Each number is 50 + 12 x the weight over the matrix's rms, rounded and kept within 0 to 99. Layers, rows and columns count from 0.

# layer 9 attention query, 128x128, rms 0.074, rows 18-36,82-99, columns 0-127
43 44 39 29 43 69 43 53 31 59 56 46 48 44 27 51 36 62 48 60 57 61 46 51 46 58 55 54 46 69 45 53 58 71 57 55 80 42 48 46 48 29 48 65 59 53 56 60 48 55 55 41 50 77 52 36 52 68 40 64 40 44 40 25 43 67 70 33 38 77 37 43 50 22 56 60 45 37 52 53 55 58 43 56 34 44 59 56 50 46 46 48 60 68 63 26 57 43 59 33 45 73 53 51 63 55 36 41 45 34 49 52 54 89 48 52 59 28 47 58 65 48 67 46 59 48 60 63
55 64 51 25 28 53 41 42 47 60 33 32 66 45 68 35 50 40 53 47 45 54 60 44 46 40 49 51 31 37 27 47 50 39 74 52 75 52 47 35 65 28 62 36 34 46 47 46 36 76 72 45 38 51 64 46 44 33 34 66 52 55 43 53 27 55 51 54 60 65 57 64 49 45 64 46 44 56 46 43 74 27 39 31 58 41 48 37 43 51 22 66 43 67 46 50 61 54 59 45 59 44 28 63 57 61 50 40 46 41 50 66 74 40 54 55 60 40 53 75 59 37 62 34 60 41 37 53
53 47 71 45 40 54 33 68 24 50 50 49 33 53 42 58 58 40 48 65 55 79 27 43 54 37 59 35 52 48 49 51 52 72 67 47 29 33 62 60 49 68 32 77 46 90 44 45 48 51 45 55 59 47 56 27 66 30 72 77 14 44 60 47 61 46 58 41 61 38 57 61 35 52 51 69 38 46 55 54 45 77 49 47 59 82 56 58 51 72 56 63 79 47 28 32 54 55 46 67 41 66 61 44 58 54 54 19 64 64 56 58 22 66 49 39 58 25 55 34 53 44 33 78 55 40 18 60
49 53 45 31 61 64 43 50 65 77 48 31 41 49 48 45 39 59 27 66 42 44 35 54 27 54 38 59 58 71 40 51 36 42 46 57 50 66 45 59 47 55 47 34 40 51 50 27 56 50 42 44 60 53 33 51 78 61 52 56 47 37 45 51 60 36 63 54 53 56 57 50 51 54 58 54 59 61 53 35 59 46 60 51 66 42 37 55 50 34 41 71 50 35 38 37 66 58 64 43 37 54 38 44 61 65 44 53 56 41 32 48 33 30 34 26 43 45 44 48 59 56 35 69 58 44 40 58
39 40 36 31 45 47 60 42 45 64 34 55 55 72 59 53 50 47 56 53 58 59 37 53 46 45 75 54 31 40 64 54 52 60 54 62 67 55 48 49 70 48 67 42 56 44 44 85 53 62 57 64 47 40 48 40 44 54 52 49 47 45 49 53 47 50 46 49 42 57 51 65 45 33 28 54 38 47 47 46 53 66 41 50 58 43 46 54 59 29 51 55 34 46 56 61 32 56 57 32 53 29 44 42 51 65 57 59 45 29 54 52 46 48 68 49 45 62 60 62 37 59 51 56 53 51 59 38
65 29 57 45 52 48 44 64 45 36 53 50 67 47 60 39 45 33 48 61 65 38 27 54 42 43 53 24 38 51 30 66 64 25 57 59 57 08 56 27 36 48 53 64 32 69 45 40 44 63 82 38 65 18 61 64 53 45 38 52 15 50 49 35 53 47 76 61 78 24 68 85 46 64 45 46 45 48 39 41 54 64 45 59 69 51 35 53 47 42 51 32 73 61 45 35 49 31 47 52 41 48 30 71 58 55 16 51 40 65 73 73 35 61 56 65 42 24 42 43 60 34 34 62 40 50 57 54
53 47 36 54 44 42 38 61 65 46 41 49 56 58 50 56 58 35 62 38 48 46 41 49 62 48 66 46 46 50 54 38 62 59 47 72 42 51 60 56 57 44 70 54 73 56 62 59 50 49 50 47 45 23 45 52 29 43 46 58 57 52 37 52 42 45 46 54 52 49 64 58 46 64 60 45 52 43 73 44 50 67 59 51 45 46 53 58 73 57 60 64 50 37 60 54 35 61 50 50 42 32 44 46 45 77 62 51 49 61 67 51 55 59 63 56 49 27 53 31 37 34 53 49 46 55 49 50
53 67 58 68 44 59 54 50 50 48 53 31 61 44 51 48 34 53 60 70 56 49 59 35 68 37 59 36 64 59 45 37 61 66 59 60 41 40 31 38 28 53 38 65 65 44 55 57 34 39 67 48 46 47 46 49 44 39 40 46 61 36 44 42 29 54 56 49 26 47 64 52 34 56 65 65 30 61 62 54 38 57 51 59 44 32 47 43 44 56 45 63 57 40 47 48 53 52 55 54 59 45 58 55 63 63 50 43 48 74 48 57 60 60 68 47 40 39 50 30 46 34 66 39 60 49 47 39
50 52 63 53 65 42 64 70 51 25 55 67 64 49 44 44 65 36 60 51 28 90 45 49 37 50 41 44 68 52 43 61 45 54 37 28 44 41 61 46 43 52 35 56 53 63 44 39 73 47 76 41 67 46 43 42 85 40 63 39 40 50 56 44 50 66 54 51 68 35 61 79 29 40 60 48 39 58 49 41 45 62 28 61 32 57 35 49 52 56 55 21 82 44 61 53 52 60 31 59 48 57 52 54 85 49 48 32 53 70 47 57 52 51 56 70 46 33 45 41 33 29 17 70 40 68 49 37
47 69 54 68 42 29 48 30 21 39 51 35 50 53 49 65 40 62 36 30 45 60 49 52 44 41 43 42 64 67 52 40 47 31 33 35 38 63 55 67 45 68 36 65 73 56 65 55 51 47 38 41 58 57 26 36 64 55 36 47 59 46 63 59 56 36 61 41 36 61 51 59 56 69 51 57 33 72 44 60 23 45 54 51 50 40 52 33 47 53 59 63 57 32 53 47 63 44 31 49 41 38 55 32 71 46 62 41 31 54 38 44 19 47 42 51 66 49 53 41 39 41 28 48 56 27 66 51
34 37 41 34 29 55 82 39 26 57 40 46 61 26 67 24 55 65 51 61 36 55 36 43 60 29 50 62 31 49 40 55 36 40 59 47 49 32 43 53 48 40 50 62 62 45 44 37 29 67 52 45 31 60 35 49 42 54 43 53 52 45 28 59 46 37 63 43 53 55 56 53 49 46 47 37 32 62 45 45 62 56 40 68 39 49 50 34 39 43 45 50 57 39 25 47 74 45 58 47 72 53 50 49 77 49 55 45 49 54 41 58 64 39 38 72 43 45 56 65 50 32 54 59 34 39 61 24
69 47 50 34 62 48 43 63 69 64 47 53 49 59 43 42 48 34 47 53 46 71 38 53 43 59 33 45 48 52 34 48 35 41 40 55 63 46 44 66 45 58 36 57 44 43 44 38 63 61 57 66 53 65 57 60 60 42 67 53 46 75 49 64 77 49 46 65 62 48 42 49 27 52 52 41 50 39 49 64 52 47 50 45 40 46 52 76 62 51 52 33 52 54 56 65 41 46 52 58 55 44 47 60 44 63 57 54 58 65 28 28 47 33 32 64 55 55 44 51 52 65 55 77 59 64 59 72
53 71 58 46 58 42 43 44 48 57 44 68 56 58 41 48 45 59 52 45 58 52 39 50 38 47 43 65 53 35 42 63 48 41 56 54 42 26 34 46 50 44 59 50 28 47 51 44 50 42 37 36 52 49 57 55 66 65 72 28 18 56 76 57 55 57 51 43 49 50 46 49 56 53 57 40 53 61 62 59 45 43 38 68 59 47 48 57 57 64 66 49 62 65 51 47 68 54 38 51 48 64 51 56 61 44 40 46 46 47 58 42 29 49 42 62 49 57 41 66 52 50 51 62 41 42 47 55
62 76 54 38 58 33 57 60 69 40 47 69 53 34 45 55 48 46 28 48 54 60 39 49 25 51 41 61 53 64 47 63 32 31 40 41 45 30 40 52 40 71 55 37 60 51 60 27 63 50 44 40 56 32 50 44 56 47 67 45 43 41 55 58 63 39 48 54 73 61 53 53 67 48 43 44 56 67 51 62 33 33 32 67 47 42 66 55 30 80 56 68 55 45 34 47 61 59 42 58 56 49 41 52 67 55 27 36 71 52 49 37 19 50 37 35 59 57 33 67 62 42 36 54 51 39 51 58
43 69 46 40 46 43 56 60 37 47 47 43 60 41 58 57 40 53 61 47 45 43 56 66 54 46 49 48 29 41 34 45 58 51 53 45 40 41 36 46 57 40 54 56 51 48 30 63 47 40 56 53 61 54 53 50 46 51 56 45 59 36 69 56 34 48 65 51 45 46 58 61 50 46 48 58 42 54 56 54 59 53 42 55 55 37 57 36 48 50 40 33 46 38 63 60 38 52 37 49 41 33 47 48 45 53 54 50 43 61 50 64 54 49 66 75 37 53 50 38 30 26 54 47 56 58 51 55
58 56 53 52 55 58 23 46 30 44 47 29 23 30 50 59 44 59 43 58 39 58 60 36 79 59 67 35 32 42 41 38 58 47 71 77 27 44 43 69 43 61 54 57 61 52 72 63 51 73 52 49 56 66 67 78 37 13 60 51 68 37 30 52 54 43 39 46 24 29 42 45 45 57 49 39 44 47 56 62 42 62 65 27 49 60 78 56 64 67 54 77 36 68 42 41 45 29 49 48 59 26 50 44 23 45 59 50 56 61 40 63 67 48 47 48 65 49 34 53 43 73 64 46 32 41 32 61
51 51 54 63 65 53 49 45 53 43 54 41 46 53 51 49 47 58 50 58 54 49 57 50 65 51 62 43 40 43 38 43 65 48 56 52 41 38 41 48 49 51 50 51 61 45 60 51 49 59 53 52 58 54 58 60 34 34 58 42 46 41 44 45 47 44 42 47 45 43 42 41 50 51 46 46 43 46 43 66 48 45 69 45 64 55 59 54 41 53 44 65 32 65 44 42 45 35 59 53 50 36 58 49 43 52 61 63 44 49 35 42 61 54 52 51 67 62 36 51 54 63 57 37 39 55 45 60
39 55 39 54 48 54 42 48 43 39 44 52 45 45 43 55 59 57 41 56 41 47 47 44 31 47 45 52 50 41 34 44 52 47 61 57 33 52 56 38 38 64 51 41 48 63 49 57 55 68 54 58 54 48 44 53 49 39 27 48 33 49 17 44 69 60 31 55 56 34 46 54 56 58 48 67 26 55 39 52 55 53 52 52 60 38 73 58 47 45 83 55 47 57 51 46 59 59 44 39 67 41 56 34 71 51 35 55 51 36 33 66 57 51 31 55 48 38 58 67 70 65 49 57 36 49 47 48
58 44 64 55 57 54 45 43 46 58 41 57 50 47 49 49 60 50 40 49 46 64 37 45 40 55 50 49 63 57 41 52 46 35 57 51 47 54 47 37 62 59 68 36 49 63 40 44 49 54 55 57 68 48 38 53 65 59 41 57 26 57 43 51 52 52 39 44 59 47 50 45 42 46 57 53 43 59 27 42 49 45 46 60 45 54 53 55 41 43 61 52 52 58 60 37 48 45 61 46 47 43 43 48 51 48 51 40 61 13 35 48 47 46 37 54 58 54 60 57 65 71 47 50 49 59 48 51
40 59 43 28 33 53 61 38 28 62 42 57 66 42 52 60 68 57 26 45 44 34 63 46 43 56 66 59 38 63 66 57 73 55 27 29 51 95 57 67 51 57 56 58 45 55 45 69 46 46 42 63 55 60 44 41 50 77 52 42 58 39 46 39 29 46 55 41 35 71 52 53 78 36 55 67 58 52 42 31 60 36 51 63 31 44 60 46 58 37 29 46 74 44 53 63 58 59 43 33 62 46 38 34 42 50 30 52 40 48 54 58 36 35 53 28 59 49 58 54 58 28 27 29 69 53 75 32
71 52 29 63 51 60 52 56 41 67 42 48 46 42 72 40 48 41 41 34 52 47 54 46 48 24 61 30 60 54 39 38 51 58 62 60 59 55 65 51 59 59 66 46 33 40 39 63 52 54 37 52 39 45 50 56 61 66 45 49 48 49 35 60 52 55 68 54 57 51 42 48 41 61 51 48 32 53 44 41 65 55 43 30 39 33 49 30 58 63 60 56 53 62 47 40 53 43 51 38 62 37 58 55 61 50 58 42 55 34 60 68 45 51 68 53 45 45 65 42 51 56 45 52 59 34 39 44
38 64 49 41 50 43 32 56 43 45 68 39 55 67 33 63 58 47 22 63 54 68 60 68 61 20 38 66 44 53 48 33 64 36 65 59 38 76 36 57 61 57 45 55 43 66 47 62 35 54 32 54 44 37 47 55 41 37 48 63 53 46 62 50 54 28 62 54 51 41 44 45 45 49 55 62 48 39 56 67 62 52 54 52 54 49 57 36 57 62 40 41 55 31 55 67 60 37 44 37 42 36 42 42 56 47 53 60 55 53 53 57 48 39 57 34 58 37 53 31 44 36 51 44 58 39 52 61
60 59 56 42 65 48 59 47 42 73 33 38 35 39 64 45 63 70 32 58 74 44 49 59 50 56 41 67 66 54 37 81 39 48 43 60 57 42 51 59 45 47 72 44 30 63 54 38 44 59 60 65 34 63 52 59 75 61 54 55 53 47 45 45 63 07 71 63 46 34 45 52 49 46 36 58 73 60 51 30 48 44 40 60 68 48 39 46 45 48 47 72 55 37 46 35 61 45 51 44 35 49 54 50 59 62 66 50 64 55 44 54 50 40 52 44 36 48 72 69 54 40 56 57 22 48 49 58
58 51 48 41 36 57 48 63 45 60 58 39 58 38 62 53 22 60 46 54 65 32 51 45 56 63 68 42 49 48 43 64 42 65 69 37 62 50 68 34 64 41 55 40 61 58 49 56 50 50 60 59 44 39 49 46 35 37 51 48 63 27 66 61 50 58 59 43 67 54 68 64 53 38 15 39 46 28 48 55 55 47 30 46 45 38 48 33 69 53 53 68 44 57 26 46 42 75 56 43 51 43 41 40 58 54 45 45 45 44 47 49 49 59 56 43 24 38 26 52 38 59 58 46 43 52 36 43
70 46 41 32 32 63 63 59 59 48 49 50 63 08 55 33 48 42 35 62 29 32 30 84 28 31 34 56 58 58 59 50 55 38 40 54 42 25 34 34 44 47 41 21 49 41 36 40 55 50 46 39 52 42 27 50 50 68 61 51 44 58 48 43 65 63 84 43 62 40 57 60 67 63 58 47 61 92 40 26 38 55 51 58 29 48 59 58 36 54 60 48 47 54 40 22 59 40 38 36 29 59 19 50 73 70 40 21 53 61 42 66 50 50 38 78 11 34 40 55 64 00 54 64 49 40 61 52
53 60 27 48 43 51 34 43 59 46 61 58 52 61 62 47 60 43 71 41 47 55 49 59 68 45 63 46 45 49 60 42 54 54 49 62 38 53 59 54 54 48 44 37 54 38 52 44 54 46 45 56 42 34 63 58 37 31 41 54 54 54 37 40 52 47 27 52 36 45 51 43 56 57 59 53 45 49 62 44 66 66 62 52 45 56 57 38 51 57 50 50 35 50 40 58 52 61 57 55 45 43 51 47 31 58 53 59 41 45 55 49 56 46 61 59 52 37 47 35 27 50 58 62 36 52 62 60
54 66 58 50 54 51 59 55 43 41 62 59 69 26 52 41 28 53 50 57 52 49 45 46 55 49 53 44 67 58 49 37 58 46 55 54 54 46 49 47 48 40 54 48 59 45 32 56 54 55 51 47 49 66 46 47 54 51 63 42 50 65 62 42 41 48 77 35 43 43 66 44 42 66 59 56 46 66 51 42 38 41 48 50 59 37 39 60 44 50 50 75 34 66 48 21 60 48 51 52 47 53 50 46 48 50 59 44 60 61 38 38 56 57 52 63 55 58 24 50 52 29 64 54 65 53 51 61
71 37 56 51 40 37 47 37 72 28 55 50 67 74 57 62 61 38 45 40 41 49 37 29 28 46 31 73 79 40 40 37 50 54 60 35 44 55 58 40 64 66 55 60 65 46 51 59 59 76 61 33 63 41 64 34 61 34 35 49 50 62 63 58 47 50 56 32 62 69 53 58 52 54 51 41 30 58 34 41 60 46 30 47 45 42 50 56 67 52 58 35 73 42 75 45 55 59 20 53 39 32 44 41 68 51 46 59 62 37 51 49 53 55 62 57 32 60 46 59 56 58 38 49 71 64 47 33
39 71 48 51 63 34 53 64 57 43 48 36 65 46 30 52 36 48 52 57 58 56 60 64 49 47 59 57 50 72 61 39 54 25 45 24 39 63 42 55 46 67 38 60 47 32 37 37 68 37 41 52 46 50 38 24 48 32 52 38 33 71 43 57 40 61 57 62 59 51 54 42 58 60 59 51 54 48 44 53 74 41 49 47 53 52 54 64 52 44 31 53 43 36 45 40 71 37 46 53 49 33 31 49 62 43 35 43 21 43 38 47 34 47 37 72 56 47 41 60 56 40 55 39 27 40 65 44
50 52 43 38 52 56 47 42 41 37 58 59 68 39 68 48 39 46 48 72 57 46 46 44 53 41 77 63 36 63 67 41 63 48 44 45 43 49 36 47 56 48 46 52 67 36 46 51 49 52 47 41 45 49 47 53 66 60 59 45 43 32 45 34 48 63 51 50 49 38 44 48 54 49 50 53 40 56 38 62 71 42 37 65 57 27 51 70 61 49 52 61 51 56 37 36 54 59 53 45 57 50 43 41 39 56 30 44 37 40 55 71 45 50 48 57 37 54 35 48 47 62 44 41 39 62 50 31
49 62 60 39 59 49 43 51 52 43 55 52 57 48 32 52 56 47 68 51 47 59 42 55 49 60 49 58 58 68 43 50 32 21 27 47 41 34 42 51 29 49 34 55 45 63 37 56 62 44 36 42 49 56 57 64 45 29 58 51 61 54 53 52 67 51 35 64 66 49 45 54 51 60 39 31 51 63 64 79 32 71 52 63 51 57 59 55 46 59 51 31 65 46 66 59 61 44 30 60 57 47 36 59 56 51 40 53 54 56 36 23 36 42 43 64 50 49 51 49 55 65 54 66 54 44 52 70
51 83 52 49 50 51 40 63 43 36 47 40 47 58 53 38 52 47 50 49 59 44 47 47 50 32 48 62 51 53 52 42 52 40 54 71 41 50 56 55 56 55 56 44 52 44 62 39 57 52 45 41 41 35 37 56 46 51 38 69 36 57 67 53 59 70 55 55 48 63 51 50 46 64 77 31 63 47 48 59 29 40 29 53 55 49 56 52 49 67 61 58 46 61 45 60 65 58 61 52 62 67 50 54 54 46 50 45 48 59 44 55 31 44 44 54 40 57 34 49 49 67 48 58 49 39 55 52
52 43 55 36 45 57 52 57 57 47 56 59 47 37 48 29 50 35 50 44 42 46 21 56 11 48 54 56 71 68 57 56 44 41 42 53 52 27 41 38 61 58 51 50 60 60 36 42 55 47 38 44 49 39 42 76 62 66 59 41 34 47 45 51 75 52 46 53 73 58 49 52 73 62 32 62 57 55 52 39 35 52 43 40 47 38 44 49 52 49 74 42 73 26 49 52 39 37 59 47 59 79 59 55 74 49 52 57 62 42 47 39 52 39 34 54 42 42 50 50 58 55 47 57 71 40 28 59
61 68 43 50 42 41 99 47 54 51 56 69 69 43 44 60 51 48 44 52 44 46 59 44 47 31 71 48 33 52 55 48 62 49 61 48 26 45 43 45 37 65 47 46 50 49 51 57 55 38 46 57 29 40 40 71 60 67 44 53 51 50 44 48 40 51 55 51 76 33 39 50 82 24 35 49 51 59 63 44 44 35 47 52 42 28 55 33 60 58 71 50 49 51 41 45 50 55 35 38 63 41 17 34 49 59 46 41 51 34 65 45 36 54 73 64 43 70 59 56 44 39 09 24 54 52 52 62
49 66 41 54 50 43 42 28 35 38 49 56 34 44 34 51 43 70 43 56 14 54 65 20 67 46 42 44 11 49 32 41 72 62 78 95 27 50 50 63 34 34 41 45 58 34 55 61 41 49 64 45 51 62 54 53 04 41 54 50 87 42 09 65 53 44 14 60 26 41 35 24 61 74 60 42 58 47 44 89 52 53 71 40 53 40 76 61 70 74 70 65 04 66 39 43 44 56 65 75 60 00 28 47 29 37 56 66 46 29 36 43 77 50 50 39 88 66 48 66 42 70 68 37 42 43 50 75
59 56 32 59 47 47 57 23 38 39 60 63 45 36 38 45 51 58 24 64 42 50 51 30 42 46 59 60 39 54 50 38 77 60 89 77 18 38 47 70 26 50 34 44 68 26 56 56 56 58 61 52 47 61 55 66 26 49 53 59 75 53 18 59 54 53 33 47 51 35 42 29 72 45 52 24 54 62 51 62 54 41 68 52 37 49 72 50 58 68 81 63 08 53 37 31 53 39 58 59 59 27 37 45 30 49 64 66 50 38 40 53 66 51 50 54 67 66 58 52 44 58 49 35 33 42 55 59
57 64 44 53 43 45 40 46 48 71 44 72 68 63 41 49 56 53 42 54 44 29 31 43 43 54 31 39 68 55 37 31 55 41 43 46 39 55 44 40 55 55 57 38 66 79 51 41 50 45 68 37 60 54 37 37 49 44 30 71 47 66 53 66 68 56 39 56 51 51 47 59 46 43 71 45 38 68 56 43 50 46 18 48 56 65 35 58 49 43 63 64 66 49 92 43 68 58 50 58 54 59 47 47 68 56 48 57 22 48 46 60 55 51 44 42 57 27 55 58 65 47 50 72 69 42 50 51
# layer 9 attention key, 64x128, rms 0.0676, rows 18-35, columns 0-127
45 44 65 48 62 56 47 43 52 40 42 32 58 53 46 56 52 72 71 42 51 38 64 71 55 54 50 65 53 57 46 34 31 58 65 70 59 57 58 55 46 41 60 27 60 32 36 55 32 60 56 46 45 48 50 67 53 43 40 45 39 58 50 51 51 36 51 47 63 47 59 35 48 40 40 34 56 37 54 44 51 60 53 57 72 51 53 63 40 57 62 32 39 64 36 65 48 36 50 55 56 64 49 52 55 35 47 70 51 38 62 58 38 46 65 40 67 67 35 59 49 51 67 45 59 41 53 47
37 61 39 44 46 54 17 66 46 43 70 59 44 48 24 73 47 69 45 72 57 45 56 51 52 57 60 51 52 32 40 65 33 62 72 56 39 36 50 41 47 46 37 46 44 67 46 54 53 46 44 39 55 56 56 69 51 54 46 48 47 55 63 53 68 58 62 54 59 52 45 47 38 39 61 49 49 46 61 44 48 54 47 54 73 40 54 35 32 61 52 63 44 62 49 49 39 43 59 44 32 46 48 33 66 33 52 41 46 45 29 66 23 53 54 52 50 56 61 60 40 44 33 35 56 51 46 68
57 36 63 28 58 47 68 55 40 47 49 51 55 41 41 36 50 45 59 40 77 38 47 66 59 73 64 44 20 54 67 64 52 49 42 54 42 30 46 44 51 57 41 30 40 36 30 63 38 46 74 46 29 56 67 68 49 56 51 49 60 38 61 72 50 45 69 39 42 46 53 45 61 55 15 28 43 42 56 59 53 37 32 46 68 56 62 49 49 49 48 55 61 39 63 57 49 46 43 56 37 49 68 47 42 46 41 53 39 47 34 47 52 54 47 41 49 78 28 32 43 49 64 52 30 30 71 60
59 62 54 45 48 41 49 48 37 42 44 39 46 56 45 41 72 38 45 65 46 42 32 54 59 61 37 74 39 52 36 48 32 38 40 57 54 46 36 54 74 67 33 57 65 37 31 51 41 51 67 20 54 42 59 51 57 49 57 44 42 65 42 54 51 54 33 46 44 42 52 45 53 36 57 31 63 52 46 44 37 54 36 58 47 61 41 47 47 55 65 58 49 39 65 62 60 59 51 66 55 39 58 36 38 54 68 69 45 65 45 62 47 38 34 40 49 44 25 57 51 49 36 44 50 44 53 41
71 45 44 51 60 46 49 60 29 34 44 49 26 60 52 42 35 50 48 48 53 30 57 31 58 55 53 48 28 43 66 43 41 69 60 53 48 36 38 40 36 50 54 54 43 55 47 47 52 32 43 54 65 47 60 69 40 32 50 59 57 73 62 49 64 44 61 49 58 45 41 64 47 57 52 18 59 60 57 39 55 47 33 61 44 52 58 40 64 45 59 47 73 51 42 41 39 67 53 35 42 50 68 73 56 35 63 54 46 43 46 61 43 55 56 46 49 37 40 09 60 57 51 48 45 48 43 55
37 72 52 59 45 56 32 23 34 64 58 78 44 52 33 37 51 46 47 62 57 36 56 51 51 51 42 48 41 43 62 59 54 51 60 39 48 45 37 64 41 39 45 49 63 58 45 51 33 39 53 40 53 39 55 58 47 54 40 49 51 47 67 49 63 62 51 42 44 48 76 48 42 50 66 71 39 51 34 77 41 68 53 59 63 41 58 66 72 56 56 48 54 44 69 49 34 56 56 63 38 42 37 65 43 67 48 29 35 64 27 33 68 42 46 46 36 44 57 65 37 38 60 56 47 51 42 51
53 50 56 61 54 78 25 39 53 53 71 55 00 70 43 55 63 32 53 57 63 61 39 38 67 57 60 59 45 48 64 70 43 64 82 48 57 75 50 48 41 16 65 56 51 52 71 57 48 46 32 58 42 66 59 56 21 37 36 29 54 52 42 48 60 23 38 38 14 45 27 54 55 75 44 80 36 39 41 40 65 64 37 42 79 69 61 49 63 49 73 66 43 55 68 57 30 39 49 48 41 48 42 54 37 59 72 44 45 38 51 50 89 39 39 36 49 67 49 39 33 48 66 37 61 61 48 67
50 56 47 57 52 62 35 35 46 77 52 51 55 46 55 43 43 60 61 46 55 66 46 54 54 55 55 56 46 55 41 51 52 48 70 75 51 38 48 65 36 49 45 55 51 64 50 57 50 38 38 48 51 67 49 57 40 52 32 49 49 35 49 43 78 66 52 58 21 39 55 52 48 68 52 49 44 42 65 30 49 61 40 48 63 56 73 45 42 92 50 35 38 56 52 57 36 50 50 60 31 31 53 42 55 39 48 51 55 52 33 42 63 76 37 61 53 26 51 46 46 46 42 46 59 48 44 70
41 42 54 41 33 54 40 58 43 65 64 72 70 48 45 53 44 79 60 41 51 55 71 39 32 60 43 65 69 39 51 41 57 57 58 54 51 34 41 09 49 38 56 64 48 41 48 47 42 28 22 34 15 71 38 50 61 72 29 33 45 50 51 46 53 56 40 61 61 42 63 53 35 40 34 56 61 34 61 49 57 49 57 68 55 27 31 65 54 70 37 36 55 58 38 58 56 44 59 42 57 48 37 42 73 76 51 45 48 60 63 47 49 27 46 64 42 41 40 65 41 33 59 53 50 50 70 47
58 46 62 70 37 49 38 53 45 59 64 45 55 77 68 56 45 33 56 41 39 38 27 79 33 58 54 76 63 49 35 43 39 48 58 58 37 43 49 53 56 42 50 36 24 41 62 56 54 52 46 25 57 66 55 46 21 56 56 45 66 71 41 68 54 41 25 59 63 28 51 46 36 59 37 44 46 58 51 50 43 54 49 60 38 52 71 55 39 78 50 44 52 58 38 79 48 27 29 61 50 36 64 35 26 49 40 48 71 68 48 38 61 33 27 35 61 54 57 46 43 31 55 46 64 54 70 60
39 53 50 62 51 57 48 37 39 43 65 47 51 22 48 69 56 63 37 44 60 32 34 49 55 52 58 68 69 43 30 51 25 71 78 46 54 66 40 52 31 48 31 24 58 61 50 59 56 41 44 37 54 34 56 62 45 51 49 49 48 24 48 53 73 48 68 49 42 32 53 67 61 48 37 50 64 16 82 42 59 38 42 69 46 63 77 43 39 41 45 57 37 53 47 47 32 69 29 40 44 55 49 58 46 38 51 50 40 61 35 50 53 59 44 57 48 35 27 50 54 40 33 22 60 34 29 49
49 40 62 43 46 38 66 43 42 54 67 44 57 66 49 31 52 37 50 41 46 59 39 55 44 47 43 30 56 41 74 49 55 54 48 47 44 50 40 73 62 55 51 52 30 45 43 33 61 43 50 40 53 59 53 25 45 59 53 69 50 51 54 44 37 45 47 45 46 58 30 47 52 38 79 46 51 64 52 64 54 56 57 53 39 45 54 54 61 64 39 34 59 34 73 35 58 66 35 54 45 44 35 61 30 50 41 33 61 53 86 53 61 40 50 55 45 70 43 45 60 39 48 35 46 50 67 37
43 47 54 39 30 24 61 59 46 39 29 41 74 42 39 51 43 49 26 57 63 61 70 30 31 36 60 54 38 32 63 54 52 29 48 45 52 47 59 47 55 77 42 54 48 61 43 29 46 65 50 51 46 69 30 49 56 44 57 59 58 39 44 50 23 65 48 71 68 62 65 56 60 46 61 55 44 50 36 65 51 47 47 60 44 45 53 40 38 34 54 48 44 75 61 61 74 66 27 38 35 39 37 49 68 67 09 33 64 44 41 61 50 28 28 37 52 58 43 50 54 51 56 68 25 42 54 32
51 44 57 47 58 21 65 50 47 48 51 45 45 50 36 57 39 68 59 40 56 55 53 52 26 51 43 56 31 40 55 44 33 30 32 63 59 42 58 64 41 66 26 34 48 38 51 49 47 59 49 39 80 50 40 55 43 52 50 75 58 68 58 55 31 47 28 57 54 65 64 32 63 46 41 39 55 59 50 44 53 42 53 51 29 38 35 59 41 41 36 57 43 33 54 61 68 54 55 55 32 16 60 26 47 49 34 44 59 66 52 38 34 44 54 26 50 57 45 53 49 38 36 33 32 45 63 18
46 66 77 56 37 62 45 40 39 37 33 43 47 55 51 43 68 50 52 66 44 51 50 55 41 34 45 58 58 50 34 40 50 47 55 28 60 80 50 53 38 45 58 58 31 53 32 40 48 51 54 55 65 48 54 47 58 55 50 57 35 67 59 51 50 46 54 61 62 53 39 55 53 39 73 44 53 56 59 42 53 55 40 59 29 57 47 60 53 42 44 51 49 43 38 43 49 53 55 28 72 39 54 56 76 51 50 47 45 57 64 58 56 42 43 53 52 44 48 61 53 58 41 46 49 42 63 30
50 63 43 44 56 53 44 54 48 34 59 32 41 50 39 56 43 54 45 54 46 55 53 62 56 48 53 63 42 63 38 48 56 48 51 39 46 63 46 65 37 36 46 45 72 57 38 53 39 39 35 55 28 61 51 47 36 33 51 56 53 50 47 66 51 29 42 64 50 44 45 40 65 42 63 41 61 44 53 68 39 48 61 47 55 53 57 55 56 53 50 38 40 34 49 66 40 45 52 48 52 39 51 46 63 40 64 51 44 55 45 52 49 45 53 62 51 40 39 43 46 69 43 41 34 46 50 55
48 68 38 52 58 48 41 48 43 42 45 44 46 51 40 65 36 58 53 45 43 52 55 55 75 56 55 41 45 60 50 36 45 46 48 53 41 58 36 64 33 37 47 36 57 58 50 51 52 35 40 50 42 45 48 48 47 31 50 47 60 49 40 59 53 49 50 64 45 46 52 40 51 52 61 41 50 63 59 58 45 49 60 50 49 38 57 52 62 54 29 49 41 52 37 63 51 53 56 54 42 44 61 54 42 37 50 47 38 57 41 38 34 47 54 54 59 47 52 42 37 57 49 60 44 47 55 56
52 35 41 46 66 57 73 30 75 53 58 57 43 47 73 46 54 44 75 36 47 35 58 51 56 52 60 29 51 69 70 41 53 35 38 41 69 45 53 53 47 36 56 44 50 39 63 50 45 56 49 52 24 42 42 58 58 53 58 52 50 51 44 21 59 48 61 47 43 70 63 35 50 47 35 58 50 52 59 38 32 44 60 47 46 45 50 33 50 48 40 49 57 46 44 49 38 33 40 69 49 53 65 60 33 48 68 51 46 61 64 49 52 60 56 49 59 47 61 55 42 41 70 59 60 57 46 65